python train.py --num_hidden_layers=16 --hidden_size=64 --num_attention_heads=2 --num_key_value_heads=2 --head_dim=32 --intermediate_size=384 --vocab_size=796 --hidden_act="tanh_gelu" --norm="layernorm" --norm_place="pre" --norm_eps=1e-05 --positions="learned" --qk_norm=false --attn_scale=0.177 --bias="all" --tie_word_embeddings=false --parallel_block=false --init="uniform" --init_std_qkv=0.0663 --init_std_o=0.0 --init_std_up=0.0663 --init_std_down=0.0 --optimizer="soap_variant" --learning_rate=0.00983 --beta1=0.95 --beta2=0.95 --weight_decay=0.0095 --lr_head=0.011 --max_grad_norm=0.5 --warmup_steps=200 --schedule="wsd" --decay_fraction=0.692 --decay_shape="cos" --final_lr_fraction=0.0 --batch_tokens=16384 --max_seq_len=256 --doc_mask=true --train_tokens=115700000 --max_steps=7062 --dataset="wikipedia_en"
Each number is 128 + 32 x the weight over the matrix's rms, rounded and kept within 0 to 255. Layers, rows and columns count from 0. Numbers have three digits each.

# layer 6 attention query, 64x64, rms 0.458, rows 0-63, columns 0-63
160139169082177122155088098148097093149174134137132101155154174127086104093132088140151129115128096097137109073112154097177145161075118150107116140079140120089113114148086130190072132143136040
178070138112112148179125148110159117147142159119094124099132144100147099122122105126149146039181109182130137049102117186131149162117136127150110126072164108126149148120144111179124127136122159
111135127095152138173162144114171197093115148119175121143122124121171165095141134094117147119149126094148107113109156118154181127135084095147189099108182071218147112143180158055142112117141119
131159116110146138162126217180139139052099132145119168143062108123117132162099082040161119127142103146138090113074121094146185159138077165113107200153116122120144168146168141165095107151157098
182133181134180190183073183101101104144173110110089185166128191123126172147104184116087104173131124123142129160160149091089136168111176090087123125189135140149131160175164179162135112178169129
156154149124119093137125147132110088151115108176132147080109157135153090156075108100065155128082134120158082099131154078174114138143120199132116140116083117141107133125136159070094121152148085
126119130149150097156135138054100178123114151128129137134153167083134147170160120150153156071132105129128100108159139122111154129181171149133126182131068130152124168160163157127180067171139095
207134117099143104111155111133112118146169151145056093098152105197103109062110090123138141094131161113147158139128065195075097073187088125155075145108151117157106097167148134051170160129144151
152149067201080166192085118101096098158167167082156132149101116128143086157092129209166138103111226130178131113151131136119083132162111152109061110103157162161123130066090011159188132091090139
142088125105111110130163105126105130103137167111133131122178149154124122179091121136182131163097122086101099145149160101130137147119166154148144142200205117140164125152176132164169144110108137
093125103143159069150185176113137099135104133160106109135131144155118134105103197138146118133159166167143138129139170116108142126131132133136174149127180120055170112131138159175131056191188102
124120156110121138097132117093073118120124128122126117180094131157112144136152105167164124084192142144128111135117129091123098183125099150099142132152132108096126078154127135104109130167187102
108159079091116098141081184112106165178173094138138092098115144176130139113098096147094061105064192106096179083137140140166098121121157094087111164143116145110138084052162103128075132113147138
132087203159143146138086125130152176117127146142154165111098193159152177166090116106116091153107104121141172165132164109115044142106121163081159209127109154078155186170128158088099107117142126
135136142104125148142158165132103137133123178101106101189061150127117151088112106192131162147097118162147174075138132155151093135151149141113123135139144180119128115088138054152134189144160149
106093107150117163126082174204111150114107128137088120143082093138163095180129115212164159129109132114095143178180150155114084152155157143161076071019147138143169187075090073107105107152170139
087160096166037111155135140138164119165173159094112113166136127169153131168148101102176134132090145172137120129141132165140126123137151102153144092124155142098121123166105091057118157149156131
161125077175137137139082101103151140124100089168102132133058102078111149160092094132084140169130138180111118129134101182116145122188108147150147059097116148162128153150109125143177156133147059
135147164090194063112154170090102174067123144132174188150134129162098086123115113068101144148173108124103073108119125045129136113056111116113159161153111112113178153137179186167108118135168083
079100182150186121138108111086155134055080082154094145164127168183106170152087118103072114178178109133070089100138174088165147132063089171142138194155050081137153075149171179146090170096133109
113175207018196066175148097158096198052072109213109146156105178139100156136082113071120080128131141139125093116078147055114105120119127124121162201154102184203086147167159183171058131149149093
136165184089143155138154146050086130082114086148148137143084183105087115050115107096105113121118150120139143146136114089127139104048152183161184143107097097152128128109088171105081113145037133
111123108115122196127094110157114162137173142183121186165132077130084108141093149078134112131109140109138122067122161104154098084141165123146131077154147121115122119077189127128134137162119110
139105087077055139120150152168090062204115188077077132120138087099093206174129113166142147134093094170109149186127169152163086104143139092158097117072164139162077086129029089115226100120134106
130106081154110136123098112133128158158079155144132120157180126103114123142155142149117125120099166097155137136113128110092135092103117191094102142091134050122111094140168131133147169170165159
163120141112111101147131091083114140147170103090121152073143086127140122107106173124162129074146078128112135221072124176144148115137089123146076096139143122100147121073074086113139133142155108
147137117099119143133121118187118141180128131150102120114152141164091127092177120137078119142125096098135155088128133083099153160114083100096152150130141144128132167115109139141120130131118109
139133160094137118115150134131144187118083114119137141102156180122074103126144110125126092186152156089109124098125123074150123139113118138109147061150116106107108101110156100163160168143137100
125097108108128140159163130154178173164171183097117121147122134119119110186086102178120135082109147097142074140132121149121201097146109107049098104125127129116131154121078130118116133102082109
172131166128169121155145130126193173055110070204103147122131164139096151096120127181094127157095131074167083129081162114114147162104162128115147174069149199089147125142211178178077129092165096
166129099112253088138097094082107186105030116109135157138146184126083152144157067150072168129089121112125113105114124056043149147107111119141081139129203148119163119142112175118043137090131127
161146107186111102064087168162110160106165124157141111098103143112106153146095186144166165087138160155091146097092088132156128161155138098074106092115133096160117132132111181145065112093143131
122153129091110111111135155100173155092146129108150126100134142173085130100175145192083079123135112136144173043146105104135112097121179123164102150145114098113167055155135169141126098089099118
140125103099151133135077124153100134192138191155123156170098091133131135145127091117095102139147118124153137104131118069093148139135101150101089134206088119159095161174070124074157126102123072
115118114143081093098199130107157101101147130089162113129149092126140066138166181119142158139190137131093133075152116140131146189128114117119164164148084108149106133143139042105145193109122117
145153093146103158153145153163106162121072108043161094109065171142117159163131109135103143120115165109138124081156106126094116136133100109120086101123180103186137125139127144122174138156147090
126118094054167130120133181173134113148109128196109117109095132190118163133141126120173163066095160110122084173095126100108151158081104137110081123157093096049126125126153207066075150140153093
096189141130148147075129190170105151093142156166137170148113123152082210084137109069074129124182088117126152111149169090119144142143168084078141125117135081162109134174103144114081090133155146
137142098142090137067168062087128182107157157086164124138193134096111040169117120160169131110136101174151134147147111175174119151120100095154132112113157217094153152120100117121137053102157074
081141122090130155126142168075115131136133107111113090137111103092076111207144089103121123096135137139129102150165144147091132079149143219158164132124172142117121142138140089109130147135135119
100123138163133074119110128169118121140157124128144103121190116164124194103169141185129063114100157158151104145136174112119110142182131144077132122129146118080111175113149200133192136125112172
153154161096161122127168064144129184126115106149144123104083082124116120095118128135052122113101128135192090173142184115159120122090151122145131160144167087162125170094154126114134145149108130
120088118138094108131125127126153181097150102148111118145120174181151130137142122142165144119150132105155140066098116147078149123118108159132136192110132130108147205103153134137104133200115043
158119099135135091057130126131080079117067087194134126111142146144134183102156161148136134156153146184136112094133089078096081153110177137150112110168151159126127186145139116119132159129151175
151087081138126088110122133144173132074193150163145098094107067109140110124102115110091174090084123135115170187144122119110165101125157148145111178099100195163145124115127127163174101053113132
171082100186065062176126079152131111140176240052110149092136164172156097126122147186162100137134138126055138179143121156161121162097131153148139147132165153051161070132105009186146097126105115
112114128152089169148144038146084083159121174081092093162113130103118107113105236178154156158118062093117120164113175129170128129119091118119169133123164140084159062097080130045154131131144102
171100100123051078133134094131173089137161124105102184061216139073125121141115180131139161168154099117124160145134136155121126120119077129255107102110177114123099150117083100156224099172140152
075143119073188159179134149115178139133147140170107108148066170125128167104171107154093122165169174111149126131088155088094118180131145117104075120062146153096107123068209133135082159096130117
121151134155187112073152093092101092125141182123159161090162182093138115129146107141044141148155128109097097134174075085100164074135132157120106138132097089074137124120156166132144100163107115
157164090097160106128056154111145075114125159147153099191143074119097118143100121132100131099197103167112094071124107107089150137175074147098090157093193115078150104138143147157097141131138145
105122125164145130073067116085097128154140114105091131106135125140072183139133174097143124119137152135127146131147164140093185092134151069055085120188130150151132141124126143099084123074107120
165188136125142134149161191108138079165159080110115069182075118141042164097168122094130102127138174164139146177107128095100080123124185056159170151145108146164091198185143179151039138134110126
122158103104119078123117104123107149153135105158147092115117130090184116153102123146185151133139098134109097160166146085126160079123134117157116147085081134146092121081098124183158161132144120
087134043196136098150140070083133129132091169114162063129159146063140131112116160149151125143131170153111191121122103186165162144133121146150169091120126067112098154120070129187130078157148160
106099162110165134159121138125113146154109137123103158179123146098148119175198134163104143082149118098078109136148142162116092202155162139109127218105094090173136150135147138152144131101106149
110105137151156154147108140115136114107169116140139140152116123116070115154150161176084143077168172067084108138130135083130131146114119123111157133106146140132145115118132162147110125136047168
072108143085129151124134143166089113104136110106158154117154145098107131080075215123162096162089103139151154096098162149090138181101128102140185173201117119136139135144142125149143107165135085
153095087137130127106158168153146146115114135056108173150145145110157145102149131180145189139076067117202139091159110181170134151099135179113143132139149171147118164135113137139131141132094202
127154054161118131124072121076083119119074069115090124173096110175134133118146152067133121141105152195087103127150148071089067147116121133160144132096123163086154121116101131079137091103118147
146181116116052170112124148134133122149104184173140087116147138086090126147179098196087178148110123122103122140134126127134188159126088122128156124138127145146144152072122149141094177126116163
146133156168122110104042147133129123098088124159193128095148137136144108190142202199170135124077115117119159164148111115205128160182144101141126130141122117105116172157140133125117096121129132
109137154076125128090137122198083169112081101101161125105118120136152150109140142062145102149115176145122119124070127058117106121175135170119156176100128192114064115138112141075080156138109152
103157162083164141119127144151126136151073125214165134135059173121069098118103180101144093132180171170143186092175142131098126140133148089101147090115074154107104140147150107114132149170121097
# layer 6 attention key, 64x64, rms 0.469, rows 0-63, columns 0-63
102114127155128116133177123125139152156035144161159087127120120141095156163172155104157111182137135071110133150153126138087184120083139079167149128136112161135111130124166176043149095131136179
058117159118131101090161157141066114133106139140095135122101138109102107114156109065103093185139184091109139107181124153190154126123144142168135121076110097124088151172114151154148120198109103
115133150186130188192127050130106117187145135162140145167094222050141119168092148095139124130145115162168157138155137095120175126123181114097129148186122047137089135145082134142128116168141106
132096201103199083116153123128134097101129096124161123176169154194121151165133119172106156139129138122132205111170083148154193137149139178116109170166159116143110069152098162171112140128100134
098158159109141127131160137113124133132125121186140151101182130158083153137186116174092187150184140181100054149116090135108175137105135113154206212119146153118124174113152134177102118081143179
140107139132079121126175089151134186096133125103185155127108115107105146116107114164153117119144081120132163137148141154090110130140123089112169171100147135156119115108105100178105129157094167
139147115118078157144147068141188099142110137179154130099168130175116098114109115103109097144153164140139157108149093110173152147149110057096110106079113131167092139104127109194087145155127099
134113108145079101063138146130126182122104119084096167167139131121160113128105162090169090110114083166125150110151152107176109131066160135130192094150139170115187152144099142188160184136132101
096157145172189097028137147142103101150115132154105084097109063116212107074141114150143151130142148152074106144138202161133158179140085114114122087150153154072173139121125122128070163163126186
121164110181137161117136176154159121156129114132114158147088117163124156171148140183164165098103135128140189145140115170152169141136154160108166116094085144169130111143127158128093150137206169
142133146137118134146115119111145108100127130131132172139119145103165131137137112146095227191145138120141169080166103123152144171115147148129147129075114185143106192088154078103185155110142184
156138128145157136132119150152117169118078093154107147063198146170124088120178144099134168144089065094139096116143144172128168137120117148131127138121152190090079146096091135113143150088109143
133165201131134145122149172097100134110151164193115120163108137086142120123165075055118192097211063173071097181133100155150132154155075172122147097161156187100140153177118143117087058103122160
139137141104106117115167140082087106121129150082190183123126061130084127123141139153167178151203139140218074140120091124120165122172127126088152099133116144106097071127140156165092100092106143
148084116137071090123050113173096101122149128157147129122118110121177160187163171147121132114197094091127105089158156142176195119103088140130085117077178107081125168139142174097077105143102119
151220103112135148141145132142097118163106130129136102146118087153156128118139076114130118113096167060180135124119127130143111162148102144103129140120141122000144153197110131118136140126112156
167167112116120138131075183144125119093098119146081122101125158058140123142112153130107126099160151095079200121116129191068135102159153110131121120142145172118102136157110098195151103081119147
163145151091135120115133137157146141094160157067153123148164150132134082143123116152109113088079147156117140025146173064133145106142158089139093148108176106097136140133124152142081166175133183
078100143100085150108107099137113114109078059162174126121138162162091137129133123105084169101113101136142143082131106161127122174154146117121144153146073104139095101056099104127120068121154132
142095185149141125142103107157127144106191121104104117080145143147087144125119143072106117113100146144190106102138083100116143107208143169117168111135099187152138109038132140121082063120109140
204078184109093077170158118114125109144089103141122136127121114179100135126120075060098199103102114104123055104181067165112118082104126126076165111169184068108123067090075164131113113092165143
098113116126143068209143056212124069162098117148138136118075097126134069170147139084168146117142061179145110098125146124108115109160128137142182142137138084164161118096172102118135100113141135
164162148139145063091135121111133113113109187129119103072085175103095132166139087192154129089118114100138121111129123122167157181105102102107109127142074129106153152126027109099098047117100089
160119119144092105145075147140143164133122056115101159111114085085157153119243126131123056132109188086136128082066150074132135145074100051145082142142161137187092114186101153120147160071084114
131133118125161106130147121119146108123173118135155145112063143167147123125059125113172127179143104170155135151150178125100104156129140089150123126125092196122138188120111151152087148090123065
069091087140096163082139154123143154140142146096099105138093133127149137141119180103157173137046176099084124086151143078128124125166098134104137160218107160172062122144181114135164148141107125
163106139141130161109109102133151109098131126112157098120107140150094173145167116112188108149180117161122142141134136160118133107066160106127130131108105078092128134159168141113174125073120140
131071148150145170138141146134080079098155119072113114145118114170121146153135194132154126131083088127133090104136129173146175137163123114133121183103111117144148187135092120114121125126174141
116157112150109143059109075105082092148064142112121085144146098085073133128123144132108098148097158175105168181179153126129058135134077124101102157089134126105106077132102180111052116118156121
126170130119081062177143124167095096144155191106162113208141105175075163139112163114141146139157177157137126161159084141080127120068162153106181099124123118090062183101108122086124121157136165
125180155113152173117069136183141151149096140137188094131059045145127129140106113099116089134083120193126082068137136132100115125071189167093138084108101119092066113060139160146127154112219101
126081094079150197200107086133140158121153144101124056164143167129139140189144048097123160174081131149118163164122146106094168124106101142165118106127106147075102125156117110183113129157124115
120113129115101158122098089126038093162183159160119160130070082120135125107103103104166140160108069105154119180109155175123121107124089156087134127072159109141135172048130198092126135150137157
090194147133130112129072137132075132141197141150190111130096160124137187146110113116146044133135127178142134094143139113109178111137161111189145174152121169172150091181176145152132100121158124
189142167090071143121116129105136181145138065154120127140210147119173137079160120188147113167129110127115192133104137144148157097155169149165214132067184150116124095089108139190121122154121115
147166130160129146156151131101127132166181104173137140163149068110086090134190141137115100149068114151082109096143097126126111083110121102104072141150081094112137094107158185182113073123148174
145141162142185058134133162109091151039122210059125170146119136116096187141125138115169112138123143144157120192088090130116069133164167125102123129144134149161136112087202113152148124068112122
154158177115136113133099092167151136165119146134161127124115133171153078197129130087138163155166052127126086089151150136081154091147154116165181124087103121153121161069062146187122098078194134
106146127151187140121085132140156184105144154099102108114125099126176109186145077191083073125153140098112203143107130117123147083188071117146117109129130123089153134145115169051100128130069134
117125121106106133171146054180168154109115105142153121175147127048120166125148136152106149102107114167083178158133087140050132137167149088118121185130139126131123137148069114086109155126132141
095137119138141185070120137186118098199112146056146186148114135108122180133131144156106147118174136120137158159155088193123198131093119124109120093152126120144104123129150102150095119075169137
113111156134127197142094096135124117150108166150087151119103187116068135100138138126138136129113091134149116045117099106116128144165125163105131131167150092117175058124130173145118160115085087
118093090157071118142128122143112167090109124121147080168111142179142142091140130217099131114139104063096121160144079139124043108187137144144099136104112118052168089115199149133115082071159179
117107192085067160074110148066114128145063150139100106160152107165079144148156103106104142185130158133161162141168129188109149109173070123111137147096080129126126135156137080165120091116165099
070097114106134185119162132156053143095092095139096100050148133130121152131120196134177147133119130136135159098077132159075093170181122095127148101165168127103151153141095180172097110187167111
124154068139103119095121146156075235118125173152105107140101131117204156130143150146166140150042110093090141158101196151157111147133136167115111099178131133079125160179121076143200139108088121
085172167139129145142124143061187142150169193053172051125120127089150185107128119096144156086133145118107094162095153140187169073155109117132089104185190101140125081125054112163100133138095108
111157187156131161069107175133133091153132142066096138168172126126198121092176107103127096135150144090087173111138165157154108185120153129148082146056107130141214178203147149160147211129171132
131110082169101146159134140141163138102133162107180198200141117154133153172070190126173182157096178166140152099133112110207155118145159119082201121141135034139172179126191137102153123099156174
100125173148126168150162143179094115105082152152157082125116133109134131102094148071145148143164139117082139065176146207146149075185170125116155116147120210139088128114130107051139149118146141
128107128110150116110099142123097089122104068121167177144099133066159152148052122126107109050113125146117127093146179164153122070137130167081119151114119157175159168118060108115130062118111203
161137167155083072111118072168154135150142142108129133077147083162147165119059160112115123141119155141134086149139131158125159138147121142118137087151135188153123074158139158126073118084165113
159131157111063163178059093124172111157108079119173143071126124232118109127204125114103153161118093148155159129114123162077133149102173171087138099122137118153096142118108110146142102153107143
118160120163116169113117149126149132106078127160130097100211131100099107102155095115122160165165119124096098130085122140110148150123144085127103098176157160115218141144126108089107095081141095
197191109133126171167138150134136135174132124178111156050059121080201041143133123127121169122138149132117158120145171177134151131134130085126099105103147139114141120147192073135084137119111145
146115092101121133148133111150134112113097108131148114138100159097092102074097165119160000143079099100116113123105140100160161101130112153108186178176140120116092147139175077145107151142111155
117123130130171123157144129143121105122148122115125081169155143152168075127059130113117154112105091151136120116147115138149147126157167221084137150194177097117081157103111117174113162165158164
143159120141156109147151093147129151145102110103148127113139128185149149139133114079120070113177082115233139169091148168188088104107118148142110142080101122125185114100172100152092158136122125
125126081095159152120132102127162141176130121143124141155091103107111110098096133055155117174132169132142170145111117075100101039144083156161099075127099126102143161202158149185137136179133121
149104141165102099119075183084162089131102132169145135162094136112126137170127154152076133171112105090109120145130140158115185165103091146098118109109119143099116115140149097192098160186113125
171144114123137154159063116084111116104168098093128134158199140109132056107122152114093134114081137161136117082107151115098145090185089079121100103165148125209122111155122094147143152077097158
139143118047155087108195108067159141193092146147086156170154135140119112153108080125175087064171118118155145176141116202102190144156127105100130087162153134146112155148157145111142116113140134
119095157079174160207128123108120139143134113167115103166142188103059122190107134141114172136134123092166130208130107122134145081075149155153116116134045109138109126143111137142106152111127107
156115160121141044152103137130128144118146114186149115113156129101122120153127038083141124087126116137142131118136103145143143156143119151127189113132053064131161108066210055081114104150106129
# layer 6 attention value, 64x64, rms 0.518, rows 0-42, columns 0-63
097140124152160142124142120112206126130150080160097114147062050151119091105138139141158150209110100171123151134181110137138162142137095150079108195122083146112134133166133189130202087103104129
163161121133153119086081136126215029087094121154166057154084105124123190147185152121112164105098123099133166138198122066179117148072065181133151176127120151095130115138150164165089079126094124
108110116142103151138092119115129163152104158169079194096078108177175118141156151045056137110097110121167122167145134090143153131190115125138117135125147169142101136093197113180022169146138150
139085132184106063084131069191130137091123142137142067170132188139158169102167073146160106107123112108113164096089156156076161121086119136139157157085083222100122081145081155102137106143103144
167172121076149083107150157170204145106098143063130145119121144130060116069120166146053122165120170144102109195144126091097077072121123209067147113157154117087141143158152162066139107141167114
113111121184108088095106161103108204183047136121179049178166187114103141112147117110181158114123158188188086126095152065164112084061134182110154111134162096120116085167162079134149125109127194
121116218124103128122083172157183126191138146073113116091139106131096098153122100164124117116112116144135166098130132116107096166167102134171093079143169124143110099133116116090120078155084148
055134144112148066157114218148109134064115153093089090162143206099145173156109137091111172072161090170161161145095168204124155076172131115138064160158072127210088220081166162066137158147106143
195174158114080106091160116112115165095170178116112105164189123129160141116159118090142150193088142092147119139118121088091130115111133144120207078122083133133110132159097078127098040111123141
145152119141104133126120162112131120074108141095102123109118141096140125093104144109118130123169128165109090179158130151159124141079147164043125079162100096134062099077189087098127158097048100
155133089126122079165180132174119113095086177166117150082128143123166061158159180089155101108154123122048064121066112125088126071101124144173126104137110148146166134118134119156115125107121059
131107188112130154159094187064147155092147159154082164138122113196116091089137091165131131110146134143114182115055112109108178073165134171192107073175115137103131072098118144103080128180152177
055110105136200150107138158110176134131118096121162140069137114162053132120118070094156119104105109086114098111175110139171109103113121105115118139103125146104156153136160133105156156144175159
104113112129085137137124115128144156119092167137129168157080091157112143118132095167172092128073144134068113137077086096073178059130058100112167096134193088139158129133062124129170146135158212
174089176134126181122173136183126118129061146110116139077147118102173063146146109151157118135111135122205123146126132123176141083125118110086143165117119147128098208116112068152145131074169145
080168056095124096162139085161129184114148065067097157063161124147128116156140119105172135106133112119190109067141136082096087155143156143126106103092151060163133129172138139068121110187140142
072122120163147100113133093113129146144129143138097117165180131100139095125188178100135141136146117145143124129149151135108101075121033146082203056107084172178116140139165082153063065183100132
053167092074106139117116114102108132183144143164197138142135144127148147110140140126109124101122168085135087128082109194133169099118117177186156081153090103120155115171149164108116102122175086
156164117145078157111133117057132123158188165123168207151089114144054074121085080015117134158102200137061108117093169065100122135210132118135156139098177153098132159133037161113223099143158149
167166072119168112090169100198169180172147123109166148181106181194123156114113098118081204085127167159151152157160172130160092142134106112119134124128128124141177206086144120102124154115051120
161109099101204140102152118174213114156122113138068219117098173208157022100116051200078074106122112174128127115134177130068140113199047198124189175129104162122068141103162119098154121134183067
078212159119135106117091128061068162123195128129145192156149102120121116163118100141137058175171113142113111088116086172188123116147127160127078054129038109122120145092091120147155150133127119
115097114123047236160141159090135133123119137116155131124155130127179119184097176090120056088100054134149076172134117180102163227159165160186127041133121185137154111143133193149102102149115123
155122126109153190039155105121133082124105168151187129125107108128145129160125143106141111108113160160120073130069173122144145073109195127140100125189092052145107195163117104100074061061083149
056155152113109081176081134138149223181161097108121124121121147150141124041074104144151201089135090093095072100188160119113132176104159158199156157108155080134083166157127129146123090141147095
102122084151146130158149109161077126131114145087143150169140108128171157149131101188173102153093147102091122142114073099086165156134057145141153153137097186182157057127165118176152137230154085
162085141202149067131127186143184093122164069149148146173150084127118124144157118095099135133084101129083119093095140181106155157196101062173154119163182119124149126135161151092113147109178087
144102144199086129158132118123094086101129117094143088154077084130120119063161158168093143101090123106102082106089127134126137171145145120150104140172061162088142145135131114117085091137147097
108122188109085162084088093159138190136157136081079154124109116137202128120194175111147160129144124162132186109099167138095181118097138140092134132071101099100099129120053130081076088145115140
151166155150108148084126166147110132176105138095159064169104097206110194153239177114131116125100156135034162126130086189165129151084083085180148107108135118105126121106094093099178101120105138
172054072129094123079155165130109112154123134226130176146124185083064162164123134143122156032081132145167122143096170151100177129114115092145086184104105151115186119152139188114139070114163077
135160049149076080191169093107104138058081079131163131042114177106155144097130114164115128099077164191128129149144152090189142165162123174133168129198110094129158083183082158169134105078200118
090106126155141135130112151110112092106104169134136114119104115167150101156144149126133152162084146083122150153179126143139116141099184165147137082101114131152144103140126162107111158096119126
134123155169140149111110111143163126117132127127072096118114136102104197133133099115169120138147075190092138065132127130117103213128144126104149117168141120063120127097126168109121205143123127
164165125111144153166153115136111159119132091199159149120108123127111128140072106137192133158094147119142080153122156125113145173124130120135086123124155110130156102137162128106096136165169132
134150099149069092125127116151148130117131160084100124049093078145168155025137113169105151144088137185120130065083107113077126128163130171137153103142121074104089043148123123147123101126146119
102140125131101065102106140134130102106128123131118133074112112131123137144094090126120107076144143113129110151106153122091138109141123105125098114157107093111131136090119192098161080120116146
122109117142113154152097111146090103089123113114142092118099126153143106118111137159133108112155095128154131123152129137109209144117101142138103141141112143142109150131088110141159170125099138
132124112137173115131165111210132085141059126161126152134083096112111103141047114137157134143168139173104133140100120103103062153098109087151112061093127161131114125145087156098095130124077137
090104135134153106131147131105164115123116127134117075117083137112169150109138119120160164171112139100206137168078096125149146062134101151118125104105209140097090115125102187113139145116184136
190131158157118130093131135106100172119130157084149132137120159095104129050130154104135095185113107112112090110169121131114135177136121130056167101111172170126135115142135110064155133117159133
098179126111106144142140151161089130178114120133131179149129182121160090109088191183139119129140129131154106150127129142187095170125176112117106139119114133088113133162111168117169091081171128
184136124090129096158151116076113144141159140086124089184103078160093146128135138101098104187154119136145094121114139070101096128104103133152108089114118148101132135113143095174168106133150145
# layer 6 attention output (transposed), 64x64, rms 0.47, rows 0-42, columns 0-63
139162145163136130151142121112120198163099176169136073162109102103110158108095095138145140121128168105129085152099054141158085157184140099121145116171071160129065119138115150086143088082139091
110178113106131091109113137126120099114117108198149161157161055110131031153149103152201142081130157166096092151101084017148104143120169170160128166162165119174081072151104142102100174109130137
098150114102092129110158172169115099136094139155115156122146094149161136117116104110062071137146147173121067094118121114138124052102190037122165122119179118160155088102113118159193151137163104
122144081139135114143091136068125157154106087088169145180084111131159070197072155198101091092136117124152161151136076137155116122147130194133109140142190124146145200100147143095088109108092173
135158077127121150129150132091150143159127120154064075082124129124089100105133125032202188146107139199137085083062130128134135098097118162155114111167126116168115163200102135158064106186168103
128111129146136100147139128094059054082130094077073103172147121160131107129169229173104136161075104129123163141109080189122089125070076138203137176131148116188162063141078125160127120186115142
104109071074127145148156062119103147124111081101106112140159165185154112114166134059135106118079089122073155153104105069123186188141112121051148118127162177129093106080147112123115116108153091
161120127162128124121050117161171140188081137072153114061113154195131130129169125129144091202094065154112130112105080131120114171133140122151052202151100139077163165119123054140151152131126041
145118134120095106128089090111124089137188143088123147148131077105141151122081167115082127130159137160114088184124128091153135121191079166132161119144160105163142180228092167171137123124138180
127182127112102128087117151093106096109132143148125060129159091181112157125146129159122174180122100113115119076086144145073140140106149129148135124104145099048117145156045065129108138103151117
099153160182080096144126137108124134123162103125150189079101127103118119148078151139077153200127111121136074064097154128098156100095112161143102092086129159104154160072133147158070110083162082
090144041115067109149169143166172158121138085117172130153126124084171130094155086113114093209111100111170209137131116106089112185118116116100139104104151130143115163110126098161218080176189119
126138104108147128170158170141164148120115170130070130120100128135122124160090112123154141100073139125151148143105139150076094122162133090161098157105077099173100066138181107105128109143077083
095129124127091131152235135129159179154095096131089131128092163057107096111131178084086121172125130102137082165146116163153087171114107176127181130089111108104143113148164112104177111170143197
111123094160159148140113130128134134157134126164097079174110138114066136143096152140031119124109105136030095111140171072070112076157083130108144125107081143164146093129152110156112168099151151
099136163113154114111123120177092143120148159074100167100128191124122167113128159093118074175131129096134135088061078123102183119151108112105126141134111111144088087137091154106108126149074105
104108094192082121191120146178063123137077111032122179176131074186154161109117162141132114119121105160117088117085116117123096108108112116143165133128162098129080151174124160115080169050141141
092151121108120086142142147165164088131145095080090158125097082142085130104133107130159121102119153158174179180104136171144095068080153169138089097083078163092167149112137171133125116104110128
151087144107047135162169077103159092140165124219083133079103162088156169146103119073134152116157168092161184112149023144179134153154131119140153111087164085157154154179241187103138098163116115
158110110149174119138096130110097083150162179149083161117113161217134136151081101077113163136180138141135112141107074102155029150101123112130112160133177129071119102161113101113065148206117149
154190031163176095213157194179148113196106149143079104199095093104081147108136068106115119131151178090044122044102110120148079108152062126074079074160179104074122150086148128153079079169211133
149112104159157127148137081137147074162111121081211134112056122136140189073153125127143127151095176097148167153104135158075121163156170094126125051132087129079137145158158138101185122114078111
090089108054108076012122148158139111043123146131093150085151065133139131089113156152146065149130186128114121112114112109131160128167110158108138092076070157103103184000142112164139102092116102
105117131165066134085095093160185066086189126163131072170149190141086120124095140102085176133158163160154104128087090085096091130094086193111070149119108163103167100122117141178172105118076143
149142177080164147107187111116155130179130153065048179098122094112125199160099140130153148132103111117136186201101107122179114135118093098098070139155168150147118079091058193113142132136189065
115165121147148105195176141141125142157147176115146201124093098064144130103153159146136096108142170181159116125228122194132183148151131175098125107095114096135132164090105108103066171084132166
220142131092080085163162105171128198125092104164139149146163120193114063133125073126156138125136167099162093139150165173224169135168051122117136108133146112169152141120166128124165125137114073
134147116157073131101128136098123156121132118121150116152158113106087130126112084164123105093138144156146137160167072088119139148077094123080100073109164169179164161106132137110131185097119066
067144077098127163082117095154144162166128132097168130148143128169170171094118159141100139188172050114124136180094100088158088116131149167095182120197137110145151144108104159098154121119141137
114128126084100118133158101083094153092231143110155147075135111153171074093093145130145168108150136093140118205167127089141096160126133187136175149184155141063195054138199090089104110099089124
121103134145177114164145150102120101073052084151094113171147153149111070115096061154130090133154087140123120095151072100172122077110126209144070138062100099103178158109136156193116097148119081
174168208095178095112135111097137096175098128112096129117132091066012107103180109162128105119137154111176101052089093140050131095065089203150155135074159160166137151126125128062140134141157116
126085141115090136101122083127104105128098103162120110147185133144141132130131118155194097152127146087163118102131135150124173162116132101120128157139151095139124135120126135122162103157073097
081167136056118115104161122151112178050153146210168112126132138047130089161082140151115106122126156102099156158133152114143115114114123152150115136126103132115133096074144078108120076145137139
125062146066074082124124139119128108119210138108106135073128150170110175100142129157144144113102144156146175167126126138106143128150097138148072145108095136138119114147097115122117170104090112
152113150117200173173174081117183098104084113146084139162100118127110142123088196116093114120129157115082190173084163130136138105094111116094105138095157173083096129081148102146188120117160087
137134145132136136126184157130134124181114157141130101142109095116125113135129108151162122125123149122163177104111105112131124145101148200150106113080125127085108194136124135099153163110159096
137147115113159097123132123125111109184087119126147127140090117103152134116124101147124102140098117110103138144175127205142104192117134108118128134121097096136157047094140109086093138144133122
125087132120090087142140136137076133134128113126187151140095167142151084096096144141152085120173165144108122122168123087099172122178163084093121093144111147092072150128097024150076161149128130
144109149112127132136117071169133166116086070109142144129138177155091076143157142167174143147126122083117115108075164106098051188152080112170116125137114187148140103111106119126171167135106121
173142109065100116142132135136160134114163096164126178105156165106111123173132101116115158070120110149136183154163160146133159114146156103115110113138170106222146130154173123131167121076101126
157119130160104131119051120109140113159160147091154134067135136148083149146161062118163141185119165122123165089145136154076141151116110155078082122141158144107122154117140105135099138112149093
148111097117150104103082096145108161129102143123125116087133122116139105099143166141089084102141093140126147179105103102159160118142127100129150183161149172161126156168146111125114179074131152